config.yaml
vocab_size: 50257
norm_place: "pre"
qk_norm: false
init: "normal"
init_mimetic: 0.7
optimizer: "adam_hyperball"
lr: 0.00804
beta1: 0.9
lr_head: 0.00575
decay_fraction: 1.0
final_lr_fraction: 0.02
seq_len: 1024
doc_mask: true
train_tokens: 783100000
Each number is 500 + 50 x the weight over the matrix's rms, rounded and kept within 0 to 999. Layers, rows and columns count from 0. Numbers have three digits each.

# up: layer 4 MLP up, 1344x512, rms 0.0427, rows 1084-1150, columns 192-255
# down: layer 4 MLP down (transposed), 1344x512, rms 0.0428, rows 1084-1150, columns 192-255
# gate: layer 4 MLP gate, 1344x512, rms 0.0427, rows 1085-1150, columns 192-255
up1084:471505497508387473495501554620482542593560474493495539548556456443509457540495482595484490450510451395443391549476429521485496553452425533484471461452556470565422544537518457527504513469582482
down1084:483453467519540427527335417529555501549482551538516470452486492532516478542502512495571555521435451427479405517565533560442471518432462450505529507485525492615461506586538478525415415529504443
gate1085:449532539446578428456492566452424574451457637656491541496426511557533523480427432473582603552603515380563444461517615562592509504466498420568408565418509472442589423398386455572429524483506590
up1085:438479571516526466554532591505513581456457453451357528482489483538465519487473548524548449576413508484504485444434562415600573482384358519527465461425485540471549477515569547494476581505621512
down1085:582584574491499420554498495459468460564501497514324458420544444517390444473517409468466529447422442567519610458461546428571593488474517528610537421467493516497548431479486558588391454614525530
gate1086:481515652521533610530462498511494607495438547526474548452530427398554528494590494498454515457564458556535571471506523551501506469426458457562454493471519533534508509514484558526457539515459529
up1086:517551518493424542482569571528604484471405473505518505479515534388425493467566549528575558468483508548568502522427598547496552671507499508507429545552531577537590477539508517440534529554501511
down1086:380484528544546494469493374610470539569454584430459545432600484431540629467468466514523502568631471442445529496503509521409545509522500523537494524477559589472524571488551469543504503477526475
gate1087:461458553497377461559475477507436497424532471482423488499467471514481459464452586470536436508533618552514544555475426516595521441397484480495433510473463423528530453475512493527554490525527523
up1087:529529528481496466489475460505570483525485528607423505506526433504400529501499523485426512561517493476495554499501490513516435518443546502549502469543495490504655426426492459451487556547529457
down1087:590394539496470492428483549501576502477472482505565530483519438460548453505512518517509531446490442506555437465491540586398574495547419485483543511395527503447436530538548562461445451398512532
gate1088:449422537516428460515462522488535500526503447401523455454519570529491473526499563518517416486536545456455498455491520426460545486548421470523536454354544522549475516579537521488539492438470533
up1088:445570450582448503471418373513453424526517466502510481497442445499439500514549473450463527531518530533525559493481484510563453485406536582541481494569605550516497525469507436548513468589458493
down1088:412563526469480490522552518509531527513482471524566459557500525490481516558543453528481500498526474513511464529440544503471592445508469546426539495443420474449521480461495529575493484429568506
gate1089:487562448503505527479575492574421509413612496502523513549468538504454394442470493462535538483478383466527513456549482575548377465529512506535560463471425536507490562413495457565438457345574567
up1089:510507569498435476442510578405550522461441535582487452530569410467503563508495437481516517470556516572525486562458544447469565526424463467465426450527592412459488434494421510478546542499487528
down1089:435505502439408439527515474369538468524494556524486532558557582487503549427510471431425505535527526513469480469433452482454506507433504505412477454515461494390454521538433478555553540450509483
gate1090:514456513527528501555487413422537421513490477508372543581442545547524526516503478548550442496394558520505445468500536520559480553533479504468517483461477442446557548537510513534561481475473512
up1090:537530574420415452349509432487507538513426519500473546515565449483479547566539505489407395484428493461537442443409540604535460496535506585559460497589502513535561559491462463442460514487385517
down1090:435423535486466476481476532474533414507529394549470571462460487609472535545512528474467563574579428509513516494549471492573425610496610457548476565498435492511518515511560544552443500481439525
gate1091:508536482437478508605551487505407568508489495510546513510491495445570459480558550517537398439471595506594514533404478528453493529548436504441535491519444448411574465451384513453441467548619574
up1091:520539490439539577487518562539651500516438546407464475522488464442444532453549466421435568441465446463499449432460430610388541404522441536444424490582511429509472493556549513634495514431458498
down1091:550579483513559517426473579533474463512439525485574458418448534444414374452662390490475513456423488600552410494554496465445583395594491547463477552464534523478451450541534473531497554453498519
gate1092:522521450535530488518487467484476556490490461421453560357549579499467528514507518503437594411497575446548405528491456471559514485522467422520411506405536506453472506491439520496439508465509524
up1092:545505478479495547515448534468536452446540486467526556506538455437510533515554461485470511469465561500441497437462531380514451499493528574579399538463494605459472431442517443493511474429468503
down1092:518560390457513411568529571561526555486505541443566531518538499517535381495522497517488446527475503556481435518462480575504539450476470447487489518461476430461597528413513497501619492519571561
gate1093:527433600524451414529508507545429474554452548528427513507495486526534512566557475520504568503515505553476520547472538603537516524509328544450503539536471444515547517400410458438556558471619552
up1093:574517510431491511504396471598520462499549628432520463525525478559488492594503476423495500497538526580466479513425478415431449463587504463595538451432555560399539432443419423534482447529611460
down1093:499443475470634548580440452505533490480458488598516550489507481572406604477525504493498434449495564506484466532453527500460506548538519483432506500563473509475421347571504451496539480541537501
gate1094:530580567552585558544463467542524531535436529552540512491549485479585491561566570513456478469512458495551491516497467504483574420447487453460538552491518529573459516395507470532564545458558476
up1094:445514471516527494487498506521500407545504494493558486506551497419489419468572428453514490541543501479484453504543499517559515442554476491449448471547494498564570453472525455543553541504611485
down1094:530540477502512472373462490480486591562458518458563436473507566670425553568452530580475490561504472469468463539465575488486486596505505493563447500479512417487492517561551530466459427541455515
gate1095:517487554468442466503537564493587500492501445513430505523520464504544562501463441501563440487460472491507556521591529512478550466544484441468431433461464465532508471523561513422583455424499537
up1095:418523521557414457490518452539536549509468440517472524494520505489530564437412536521498491539574407510453455474504513484492507540454521496476410494553553421479539540574527566505568498572487496
down1095:504464434513480537524493424467524554586445484533523463408540495409502459610491529421447543475471454477520522510480451516487529468433460588475532490537556469458506435582463609486462448434534477
gate1096:454530532516542513527566566430471556537482492577520506411502504524531458515479565513481538494608500478553396541550443557576489493503457443560480551546473403518485506396540463486548423396476545
up1096:440539556456420518512488495520467542511550360532531465389524521478485459523535470589545477532497549541515499441604507496608490509506492438521523476545523536533391530470468530459466519512556514
down1096:449475513479537524456506571407495527528460465498511448525542512430515505523507536643516502554631534494513443457608481525501440473557547431501506564523531471543462545466387389507579498524502551
gate1097:566527510485472444470541552531510609525455446541493498496470642539513439463536485544424472533508479462571434565450494582567437423470429403550527589503523495471469551523475521532471443505508516
up1097:559483511508428412467498507507549595524461523481568470480500531500604475498460542491422509457468402491516532442455399477499574431416501409526432467414510536424559537497467447477490505520470442
down1097:525516432467383487493482509538503624572515564513457503522553506449529496581557534420561471389518451538533517451447462451594584424430509467584449458464450529476566431527456465515594535516455454
gate1098:563500536503512445461524531482510475410556514562579451520503447434522527430505517499442538458408473359471478433477512606546438434443428493548487462526506508507474534498565472539476477399578512
up1098:418400597455540540475568466522352471485444537467568531510507521524516436511441470420562489454519460429452492557506598572560577522561536458565563428536500507480530465454470536393486521562590504
down1098:569465445529450530565624510540528444454504497516605467423552470542474521489490488524560490478412560503536486499519503440509470489531494490432467596598537509500453489508534473401477538509484497
gate1099:530457489501478513515432511489564470546628483410490459504484473549476538398537554560416515558497599572615467480453623469485489396487461468404643586546459520479458537518597554571541513358445526
up1099:440487495640568608403464487631501515477529427476505588534458410450497469477595543556503576512539443463505527540529503491524422519453421545503592571574494523540511455511512503447509527432489546
down1099:520508510596537501567480484452498492570487526464523502655486503469521507565611567549519486432475452439489538507449557435409543415458424551429563507533477527470537504525475566464531505604543444
gate1100:478517522571597506455588545589501488488577553539521524467461598457429527535520530542451430530560475483478465466557502492558546401483443547490425581517561480493439417521491554497518498503597501
up1100:438466467562515563509551513407523431448559515440481483546555542463497529502510576512577419428499474478531473499580439465485510547484521453463617516535448460479524538504570576506523445465425569
down1100:474498529471543495478593525502481526501499514489456429444538528502425436539544558540474448480567572621527464470491547546415569578494517454457434482524404578477496423636531481431492487439503458
gate1101:571466527498498510419510545518492521429439567469546541440474560520465562500495421403550500467523488523568560567532486534517470505465468439599531527547392513535532561521480508405496434431468519
up1101:508547503460440582596463503429569493552541517486546453476557493501454433429533527504535426470576568592454426521494551504497503498513517489530536507558493505419517519483602454584467541469526467
down1101:315536475415497496474426524465430525419500462457542480468503509600493451448517490525407430422457480594443476562436550501407542470572480462472484527517532452505494583586488463538518488465464530
gate1102:506557524375532428530543468473620457430472499535444521474558456469532506566502562462564506510577468540554447440575539431562440605484446425529468590499458486455512473551429465570504420504451502
up1102:483512342513482493515516521565465510526549557439494499372530483417501532545578503491549550532438519450472493477464402529524468550495551512446523451481486569552527522511484507438556465468471437
down1102:443452496491555542541495534509549415434539471567519600456503542487548473468458564460549526442466547422467447534536597582488505537616608370546470459504534503445555505441585603613543467476573534
gate1103:475590492448409537507444429606523545537488432521481486459466577570447483387553511484485532511481517559519489546440412506566483451536431598511548600566484455506472462578499532528515475432498519
up1103:446535421589464461562523429509470566486472437604476540417468429424466507583526473484551460483451550556466527546477565522427521517544508471400457490492548528372504506378496420447527467491436475
down1103:481511473461535507486428535463464533544525467428543451472621438443536491513555475507493523518484524484491479423481633482504483511500537570450553487420587489531460549559513508496547478582459504
gate1104:507503483421568568602548484535580457639432460462481485488536588508508448513502416427541501565514492513484458543557483497445527549509545552465486603409518483485520543523555505573477436444518530
up1104:570482530483538510396491466424554516502435489499535488394488547520505495466496527478567428520407510458545537541534513406438445564391448443503538535470463568355531514482463566447581469488491504
down1104:675439462538568575483476510466420475495501480535451434423473466429463503488550485457586465506522460517452476526424540484492544459462491548516462540382549480505467476514549507524432476600456574
gate1105:488567484550513551530497457469498463485520615621497408560442599449446370469509521594445425558514452509546503440489504468557520447444507468462507497562512528485484486430485476501424486473531519
up1105:456537478458466482467523494611455398474519413527428553464470456543545517401453442526412543513533571499508499509478525507409579482527577542458534412561444478394524546505546514552566576582485506
down1105:646540524475423544501548477478574524611550542531528466454423483509488548397520542478389458505466448551501529502501535562503533462504521490474444454512456447390497599478524530449514540512586469
gate1106:528527538429523483614536532468538456475533574485521476496505515477467545493492513484454547493460393467511478462430508519629439514463496456495518474491506462436501466570554473601390541466534499
up1106:511334420466513452367409441489451553564518449637552518534556539481526489511541496528445512521448518475502527495529535360492488462499431543453511476537610463455474503510538524435412483478511515
down1106:577471536479498453437520647569525513442460431501450488454564527456488458461445514472444461521652561474462456436421522592437514500523481397540412523469508538551529504475538456540546470493524532
gate1107:546548501450441479545601517502515532571492475468507571409468518506469466580477537445444483523489512479533542622528555510450448499502411475481491502385477494498523569473462477504423529499482468
up1107:555483467489488525445514466447459547496512559486623506443595452350460447443498421505475509489509382531521566475519534479505465526472550515585448478407528543446571464469427500500452466521508497
down1107:407570434420441520515535541573470521496541426426529566504453517537468489601526488408517447620569468551438419555469485488462488498458469451430463526566536530458598516519542467510508492497452480
gate1108:569494492478561525589491556490411473526430469547582441463576609552406458592576483615491489581467464419521536475452584519495436523477482407496505474439409579581420543434572566540350406423557555
up1108:498501536505497459549412595412443504543499514506538499399503680548434529592445463568546523505458413544462557437473438432506429601489519447505584486526446590562483450581468554405565490502512474
down1108:540429567418597497542462542440478561472558436449395427547549616470499496508476422525467517465486482523488500504549498502500442488412516523505534465565488521509554540575465456509550438502513425
gate1109:475564499474535434439427570487483536472470440512547549468506530571549489502499413500532468487471510513487465515424558528404516559578457566501416461572538564623518543499477467590494488505512528
up1109:438529520479544515542401573504449511494478502547456441543532433524461520502534533606558514566502534492512619513491591445448497475577473509439435546457482575559468482419521474570426463545464491
down1109:447467516478504486537415461556473487449464526569523466446543575561605461552567454491531476507512463543507435498623586546495503450510468508531408482570511557491475539454474520491449527517550446
gate1110:514524504594427463505567595520499413501512486466450521536522555470540443524423540475607520504502461574502460519479517545474559491524484442481501435484485558527448526468472504514585474563528470
up1110:568495424509426499427546509551546434397466462519561464567558503474541416581475497506500503500509532505561480585486469563567530479548454401507519487517502486473415516468472462514431534504477482
down1110:396500480610525530559445548448452390471533557490570555569440525532458510472467511480519457412538531487482512513454429549532463513487517471423531474481518510481340484479522547545512445561524479
gate1111:540604494509548567469548506539472497498411460423545449505516487560496463422514532507465418470447476521504490459593502476485583481565448453524554538587472440533452532497491545529426588417480539
up1111:507527366446468489452477404515507463435513528445481545594497477440429518557511516516440546497477520498512485459412505514482568506489489468636517485372524531468478531485470549544551509494436494
down1111:531533486491509574506443572578490550497433505485520505493539468563504537530479570496525494549490414502473527435462513439469462502524546535563480395544491429559457487516548549543492583441540455
gate1112:494545432481480494505498524481481555510496474513453463462520482469449471540476484577455589455504513490428405477470514435464508495470519419512531453401498578523391584518509530485406436514431540
up1112:531477520509600498627525413538601478517513513468527526425484587558425450428399487509472532477494506502493522472488459431549399581524511511451535536466466396554475619564546464463544478439418493
down1112:373527496598564459595505538608488450518516500540483521534438468427547528508525487450521517501513535580534519581483509504500475451548434437447442612522536450540474515478491500492535501354546517
gate1113:445546524481400502526620407496544554425595500580491532401503536564503503459498541426489532479427527514583415387474495491608478416438458481528557494492408496579559482475507529440505450454491578
up1113:495459545455412540430627421541493450404463539535457553521577526560446477465411447438483586477484496455504505461459534541491485529497491444552533444462411422513606521472543444490590420542477494
down1113:561526590441515458549472384593436440586457451542530557554537542530585529435427524497432539493515411428448489454526511593465549577478520450570518436501507423451578568485564452471553486486395497
gate1114:497546464425573524508522478443491509520412508488529494483499425493524548453459446473408449490557486552493490527532486530442576420540476516559501585598411520440509576506532588388496505480487495
up1114:519486580503457541487492488481524501474536552449496392481507469621492486453438471508514560376447450521580515369484508451497463517507531473428536467420566491521548504478590526601426487459562503
down1114:463512520493589499445417502469516506478497508561559499480434517526462496488497564449472474522470530499489540446517525506474520357521535432456471379518490477529436520452488469476474537515583542
gate1115:493578637393541533455437626488482529492397520434555559484423473530536543473449521516392330495533512523504507566484584468606523476621488495480535487422488478544499478407484490511465486533548590
up1115:510542465522503494595482451497427449514488536510404463465584434442498527537552461516540437594600431487517495549519524557467542482524381535517573464557486509502534543479455509477494436507490549
down1115:530540434608523515647498551467512396582559497524520505466575503484507496548508490500568468519532472453587534500463574480510486498536541524526475467520379505469473520584435486468524464520503485
gate1116:468423574501588594528451435550527516518427481446490472507450495547456442328511478490433490420372485478575428501470503542492421426470505442444517527440519521519483567527547531555637497485499531
up1116:555505480622479391437582622419499621414481594497448439520474531459556477451550496487514582518462480459445528472491548508557480561412451566491383570492477507518546527408505423506446516478472542
down1116:464444592494554437434567434514473469548508463603547510477353462477505527472540494429527582511414485501591524470561521532571429472387628494490430525444446501438409566466439551508452573500493495
gate1117:443470523514553562426549520483564487431497530469447474425494545372439555409481413472557482529497482514491458392518560542539564464526477536468478477615469482425522532453510516441518558419523496
up1117:507473410461463497403444555572516488562592542633529514454515575467472561519524563565500499495593573503527531510384459437550522542439508549514512529465469498492572547526539459523499426481534507
down1117:551554357438518482463491550484540569564572396534508531573555605474449472513493555546449502532450556460452496502406446479423555535396506483456540554506420512448509470564535549455498522601529535
gate1118:471513578562446493620507489538490534459508442509380545527449625493497491595463668478507461497473571519526482470514525469458599473508533503494556442492480578532445507377449625452489445486467537
up1118:450522500492503533493552439464364525457552533490404535550525490586563513522484528573569472448453538504582446468536473489402534593552548429510506468437515516562512576392485471529439604505480516
down1118:462478486464396480534471592512415561505452534450479533552570488457500575518564558533470553537474564508560415484391483526506482470496441527495458529458428515526481517426517505514515546582494477
gate1119:519503488506454547508510436462467504455501431533541358523480479483435505460517539578486542478502494513481521554495538552533498567499531463427499493589426575554429479534487488580532451409476523
up1119:492521510522591533488533509470537504502557524506563537431485532464470549517490510449509507464365481486479449521560395472542496481470588518583509561475574542505519437431481529496563438549500556
down1119:516510468485525556463528550469534527427510472505550539491515608442455460524466522535477571481529490475452442425507504518506497465473547443448531517497535566590544485521550520498525481453490509
gate1120:449456460507462478536507468503394540433480605463519511504426487495531483490442469496412477418548400466598422495556498553517463508504402562497464505522464563498642472462449461459451474506477461
up1120:525456347613501513489430417483509456439471476445498496500552465490440469538518532416520526483479483433530427538508559502489389478505510372462439536440508478551462493489488519532525497479444480
down1120:550516461471572512599499442425546492561494454457517480516557529552480494480441370483453446478466512522470566571451572578560520481382543416562525459484394510511522465555501483544490461418570557
gate1121:491551580503517534530415531428497505624493428485491558449631463575540434583509494545572509572476521627603501565443640489538430385436442436484548461511489461391483393415486600472504512498539536
up1121:503601457475549474529497558454564445479469532553508455597481667507501464529412466515483487474518479495519464520480543483563539532440502501586427392463505502488534407450503584482522398543457501
down1121:485469528459573581571456561464526501543544509522464514517585538601567545451430420520503600505491537574504467496520441503545511447438567466564526503524437495400518455590584455523441552446454493
gate1122:534599506408612505526550493493454468446456432499583371505477444565472510477514503518413552369488490581496491378546575608478478550475392430451433551486514553431492499472534479512445390469523547
up1122:473479458358470482496477459490608509417457566494433540524496434486463551553532435533474486533488608416504534497450592404515465496449512414425562441574525615475458540519556619492553511537472511
down1122:529438487528493460491585486525428539482433557426478504432424498525538400435533546458401523576474508531430453497488599459544579577434409523531507465564504568483529479535527483501498453495475479
gate1123:614536478438589532556453457476402503550427463537442456452523483581446434429444487537496529465467480468500442518476509480491413456528474442489554478432398547479481553531469550483441406466518563
up1123:609528563473533448537436553514459508500373490497536494534587468534472490507458431488516481489556501478436506590474457542486481447484579484469518466389461594422467513486499520441440516452506448
down1123:512478444493469446481534512468446519480420563444518613552564538425518494621548548449557513508582549490535486586439531550421512539531467488434441487450487543490521474508560491438466550493615460
gate1124:516494548481455559522440478482492504532434521588522480399500522515572517443551502522492558523506536495521495533434461438493533508452397484511500524493529436423512590455484480435441508512508525
up1124:520531439439556555514431384502519441556528417550470415567547537533540517521482594498532348528543487587453512475384480437481568395467431477486487550558453440442435484483475521408543493557534542
down1124:566509518519574528475454442467528488451497475502428511531456603557485512475391543486479437505497586485444464436488439421519491528534468488469548529593452404526517492560510479515566530623470512
gate1125:464471500616457534573520538446528476435499500571510457560510620506514460516573495415569443498365516571445502556566537470556572479510599448498437550486436460482474486462455490449600480568542539
up1125:529596517569555532531529474438495505466527441462412451487545480605475549482527487463516467513446450501523491490428421416433523523410548545507404481488537480435467463467612452593404481475525488
down1125:635495606516461513515587495552460511505571572441498534535534508473583544499547545508550523592510449454527482480509499534419532507453576424480449535477463523532520504461502555471536379436588575
gate1126:448465429498472456495541518484591479563509466451494505507497485429590440425550566634564507518501447548528525595564492466498560552605496512440463496467426411492489533440362511496556550349457568
up1126:450495419550514469470530592502566482464490425547519522552565531429532497512522514511524541488538433436537510556605448614528537581568502482488535586556519454513457508508478518504477473518504522
down1126:493497515372531489501458487504522451502432520525474522518485426426480445433531497566503500506462424425467481563532436609546415531522431483523458436543442520568546500507489461553543449542530501
gate1127:405530535442457505543574506575422466481602526540403487501482482459410562431493541495555462477460498512523389542506519531585514398451514479422536474457441545628526446499478557509528482520497461
up1127:509528598545493437590536469463472565578524497568547497406372625547513485493430490480352491496426476521530515498583472477511434463490516484490483583519381459431537460591461593576492601531520500
down1127:384549566488539527501478371479502493618528517419520517431473543544497483521621483425502458495464429573469556541522494444582476527412582520437538600482612503498468473533505496556443446511505513
gate1128:527487490470596435504664448470446502481495516477531474552529496501540397549514391469456472477387513484561569424477505538483504488411481513617439553536479479479523526404456509531491426447475510
up1128:549488532516482407554494472485494436578467486483496514532545540517458480471495396626420462515574428462554510409544500488465446473515501474442504361399440483461524425578445463443450595536427522
down1128:580490510467555511519448470373453492510551551526481566529441542498443451500480506447440527346530521510474497478536516489525441550495502530478534561437538477412469477440632482538476553464509437
gate1129:476541503481519476523604550462529460557585563493523540511559579527552463425469503443533456534472508523511434542582485439451540522505456484519457541485456397599428521429449477441505443443512549
up1129:474517515436442513478532510539533478442539544514441487502462503479611495435426570465479416419467545604451566431535473446432515532486487534534431497535501484509482476463455531507513414508509438
down1129:454448515433416526477546445502546484485497500468535478563472444493536533532470575575536500483474553481486507566479515542486460511482459484546507481547517508442498526534554493469525502577488548
gate1130:505528538530493493558504520538471501537514532610582538476434489541451432555499434427458473480450539482513459493424532536508511567493470519545476503518486428473524511411497578409594493557453551
up1130:499519497550454578501535499435516528533466450479631528544516475577507424406568552449505522456548495544514474514508507442481519504499481485451501581591541430488391473581473615430484549540554471
down1130:376555500477484429503568466592505505513508543433478502501514509486464508513459568444440457488582534554552501470457462557531510546448494564549501454475484514515637525435505510510463469355416496
gate1131:546545585439465632482508530547454494449503561459560568502570525525511518525540507488503496488452481515532491535535493546525509552451535592560483411627446509413424498491531539519404504549517496
up1131:497459481458538549517543646490492499566607530482483539479497496445420440526538472481478462488510477464450598484541495460384552445542509517556472510568507504514428558501464582489589480441530471
down1131:556471495587504534451549598573565479480577543468401490448573498434514455520536593501501596519417555516413466426490471399575552465441443536464469516517486572496405470557561571572500540561513435
gate1132:599512538480557498473486438425504365514467457559485484477457520501465428436527487532451480547507474434548504452505446530582500539476386409555525503539510466385563503517518452489454434539487453
up1132:491486481418463542500428436486483513557581581489524508564563390524450511540535447410437528495510570437506535536520489525446545489489449567598562496496511482479574455497607511520517432506451450
down1132:499577513501486508482535554500540499440585503443408566506570477506482550584468479490479461459476481488476512416479495475488546527512483592461518478503515555489529508571536489468531424489594537
gate1133:490516483550571489471411559547569494587437481401426454498485504518551526568547558409483473538482445498568497461530437495511564493479469528512553594521547531476554458459453420491538534479447559
up1133:460434470546564607568465565550531444436472430477563500442443545485521422449539489475518429450463522447509534496446503535487599472514514456513513487430581608485566436463517460421520496509548457
down1133:334473469541538529451429477536459446506456540639559460462538538453523441448570513465545428533631497508482544502456474464453514556526494432507477459523511582523548594518557428453512549473514464
gate1134:405500482407522520536460430563492528447428472529420574540537540593569514487507541545502486541494455506556509490529484526526478475480540524541575470434612520436496460487485605528443484514485522
up1134:394488453534482562491409527563496420481409491506537471481563466517392528495513459389536499466526426494471527523471536504435531519471569442466464510583489549577523482574481606497514546486560481
down1134:490468611450597483501505510504461503515443553552507498450574523629461478488450506543438475532424461504466565466535476455450451470504519538432528417428611482544491450464482462419437429490462495
gate1135:558507470444522547485481556493466478505487621523485498460517492563454464581628523458474434552518461594637505564472528595511434502571450487476522537507364579573475469464460457525476508468520578
up1135:545453456513551496392502423420548515477597486530583416550563475589502481527532527488498559459464529563530441527500492580526441479442519525507446478445495390489579439533543516544457483552391480
down1135:524519533482534529541480473506414486468508481509450420528486408596526478480543540521454549495404532484444447455503497492484454489399450654534562510488532500622512455493508478549519528659495436
gate1136:493537539471452422437502473512511521531534486529478553562526506363521522398439451481483531487575423489539497432581472552515547564434491468506517550443546527588508515560477480509457553515550512
up1136:518429491468579463681474477526492478560581495563498447513465589465557503484513581529489549476489494589498571532524578464580579479474486446522516540576395591482447525478572457486560554429509496
down1136:375529488518454475580552515437507491623552505506421544520461430488483596448575491472497485425576450516480511507487420560504484444517557550478461583447416580492463467553472403459471571550502497
gate1137:455428501391598518550580528394517425396569496478448470538439565491566472565510426507457521485484545515511413512452519454512514449458402463460539408452434563486451547435540491560462496513475489
up1137:484490543510505504458489427436569492543457492536544471489559483442526456459542500580525577493453511399540477528521483521446471557436609548521527453548557512447517490512465564590471527444424477
down1137:622504494383509484507506616488537538482430416606502494458579557413483466552542572472438595503498451446517529552448499510480486506563526431501451600517415454552501535501455528491548426504460538
gate1138:472467435458580536496669504499525541485460528557455541450552479454416446492512516511553512441474563505454449540419483460500583481481507470500559569496511534445536397441485495437416517471483533
up1138:472494549479465538614617517601447598451503468508525529512466507465434497510429483567468525471508347547522530496514423518503507493508560458580448565603558522601515534551445463502571405504482498
down1138:517558477525511490521557544512454517505548490562541491516480477475481580449502447513561576433553555483563438586517484499477511493451501466470525522460511562518557471486481495512514510474579492
gate1139:520514523465581432573589517538486503550529465476469465651431494534629432558441528559479466562585411493421538460438492501601490454497420415582546550498494543470424458553485518451613497448435554
up1139:479483538414425500468579514586514470448507478472505441521459410462440519557488473412516538443535481447505482497522470461583479454594472484508456499578528496494478473503551357607461488458416488
down1139:465532620522606460436502476534479543509464428468504381504502511378464491630494508448466455449464437494525443496473502578490492495566461558518577494577459553567568543501504464552450430413549492
gate1140:491537523501564548622433497454498518507602516465361450480468624511387486411505514450538447535524593589564470555458434491541505470524506553511438420485512525469467447468491518511516578460492523
up1140:508495520556498505488486590482509499470489569405461462501507458443464528514549410409523466491446504600508498552461539419477507555413498456450551564424534553553556440490541579549558559565542378
down1140:471478550567543436446518532589462479538424560436539524495537355469596564422492538480445507505491467487531489506472530432522479462426501489549535479421452442583495456551542533465463419459488480
gate1141:565518551488360494400468433583544566497511469479473388499482561417538445499453496507517480446651564448532424449591458464485413521448396416436467426520525485517479540527460520496550522472531513
up1141:495476520566506439449553425519536614451515405556613385489547484472466486543495529519674456505498446515448498491549524459527501528578539479502525505417449467516363494476533503479547562508454534
down1141:588526467619444470475466524449501444455539453460664429496552528479549503563479566495572491482559464491555468468553587518591552567575538457414555397538489461457423507547521548476527471470545551
gate1142:484522589562437517581515575497445542537518443460478476518574435467460496424404562497472513448566444529450497565584449560593564576520580508519507438558431444596482587452543556419501505427448542
up1142:493433461506556525552612513522519535491547496564536554573488533500505411486560530582475574560395456542557489506507488486489447479459494486484569580426579473510577452508480465531534449396501551
down1142:542428402530573603471505514511434480411492434524464445448461522517468460507426544552487533485398452424462451521496448476505447563501473502534484512506566486459535496478401526518479518460468523
gate1143:545514476532413493535549487489415534477509455493482490516482465573555417476434518465462513501528450517569449469448591487544556534470407452527505526519516529532477482498450532534450520500532540
up1143:542503498458507483518476506507524499487489465566531468511517570564479473545508486466561529534449478548488477433485487518697480568553529524389506489603499506484496557539491587515584505390483520
down1143:585482542461500578641528466473356442496529574490455524351439486510433513468535487523511484538556354556449439517521528570557473524499421551519466535437615487555540590522494436519508555545564517
gate1144:578604521446435436460518582470573588479538475516506507549387668535500524451500505505508509587507476577531542466610438514591587524528460492579481528577491458578522487499497601499494476384533499
up1144:492471385506497505536491549411569481646486511541573452505485529531493556506453492503415511552544537583503541477414476522418547489504437477452412461462460458411484529437511496548511517543482454
down1144:467541447420533584472422517506450410528456570484549455501528514506556511503533516552421435451566454544549517589457462562419521507592488551459582427542536615406549574450449528476488577529551438
gate1145:444533555542511600479510516503504370465523456510535488489424487542544536547378412534520417410402430520495428547523457486460526442580530478452516576546562447458497419488473615448528487520448564
up1145:548492369570575506543447624537436563573464476405495531469463493593418531537496577612549498540518478470447564511455480505515545436562541533495492457440531578500546482484516348518601476472430488
down1145:536508478478436556583454548446472587575532520473452541608559518484371524555527532510425591595539486455556534610475477573496437495451602420598565466387460585490455489512424342548531536491565465
gate1146:466532577496538465445523450489539542511546474515548414517528472514471458439536609480521472458562521444427481524521473476454487552436541462507532516471505523507432534572572547481515488481510524
up1146:422513513481495525440421393429536489498502521439603588515509508412508424519494502481531464510470500511587528450530532529491450451512503522571483579522515444564459453509548419515423517477433517
down1146:547500461561637571514517524452427463583476474470546638542492545525427379553489424582549506517404516471542565486476513436458496603460500555490487461432461491485559597453495461601548523463507532
gate1147:585629410493574513575476546455523527403496479490487494544513573513472459483557612391553426514449498491512459487489499525588568455457440477511465458500580439469420575486536480556446527456500503
up1147:511594481533544498505446501505492420488473585497484458483468433499432415572518527473483470457509564486509532468517431463487487507530488561388470573469455567510471487522414564521430433506538435
down1147:514421505421484466519428497463462498511520442534478503433499578493484546555547461485468513517481481503475489491438536421497509508569443480470493512591553467443509513515482463537573468556458570
gate1148:487645557489435486477584460478555518563411410512473500429450594456461463474574559528553581617506551495492498511589411450524460436500507515482585537488557514553523549530562469443544452395399543
up1148:492516498446355505394556524516535466530429446427524518481563570411503527541523459598547565499568439556528514497508463565494591541550538477488471456505509521503484434546487508417513511478543509
down1148:469503548476503526532532490512445587498513493467474668553530479467458495512364449418511466498476447425601505609468507507474596445516540516588461490515530497344540549520489500509459453524478517
gate1149:438510452484553512568522526469471505518512485528439547471551493514502440492513453475489491559535508446549557645425437425564490524576535494493545592491380468465449584498481510496517443489460600
up1149:517485538415499502439490441469490489570529485478508520498505514526454445484338486474488503502440549566501498558523566498512558460424567466574423495510450404498556529504467517491570395552619481
down1149:390581457541560492466554432443490486456517449470542513550506453448450401425426451461490577505501513568574488481438510519514477407423463507468527486530474417407520503444479466477520513512464473
gate1150:542498541474467549483615444472556463441569481540516512496528400484529515424467568467511501414450447532537445532437474568385397442441490463530568480539531522452454506471469491607542544484428519
up1150:577474482570569533522570518456496431512436550571434528440531578576503471492547541532541554549503431507491454482473480530496634527487453490500450517457484540482466525492532490390475417533551503
down1150:471469467468541484540594490449524551541459497501535563452506533497508537560461507450478528497495510567479559512594434522479393531438426477476458555492480486507518472573525514524497510512527552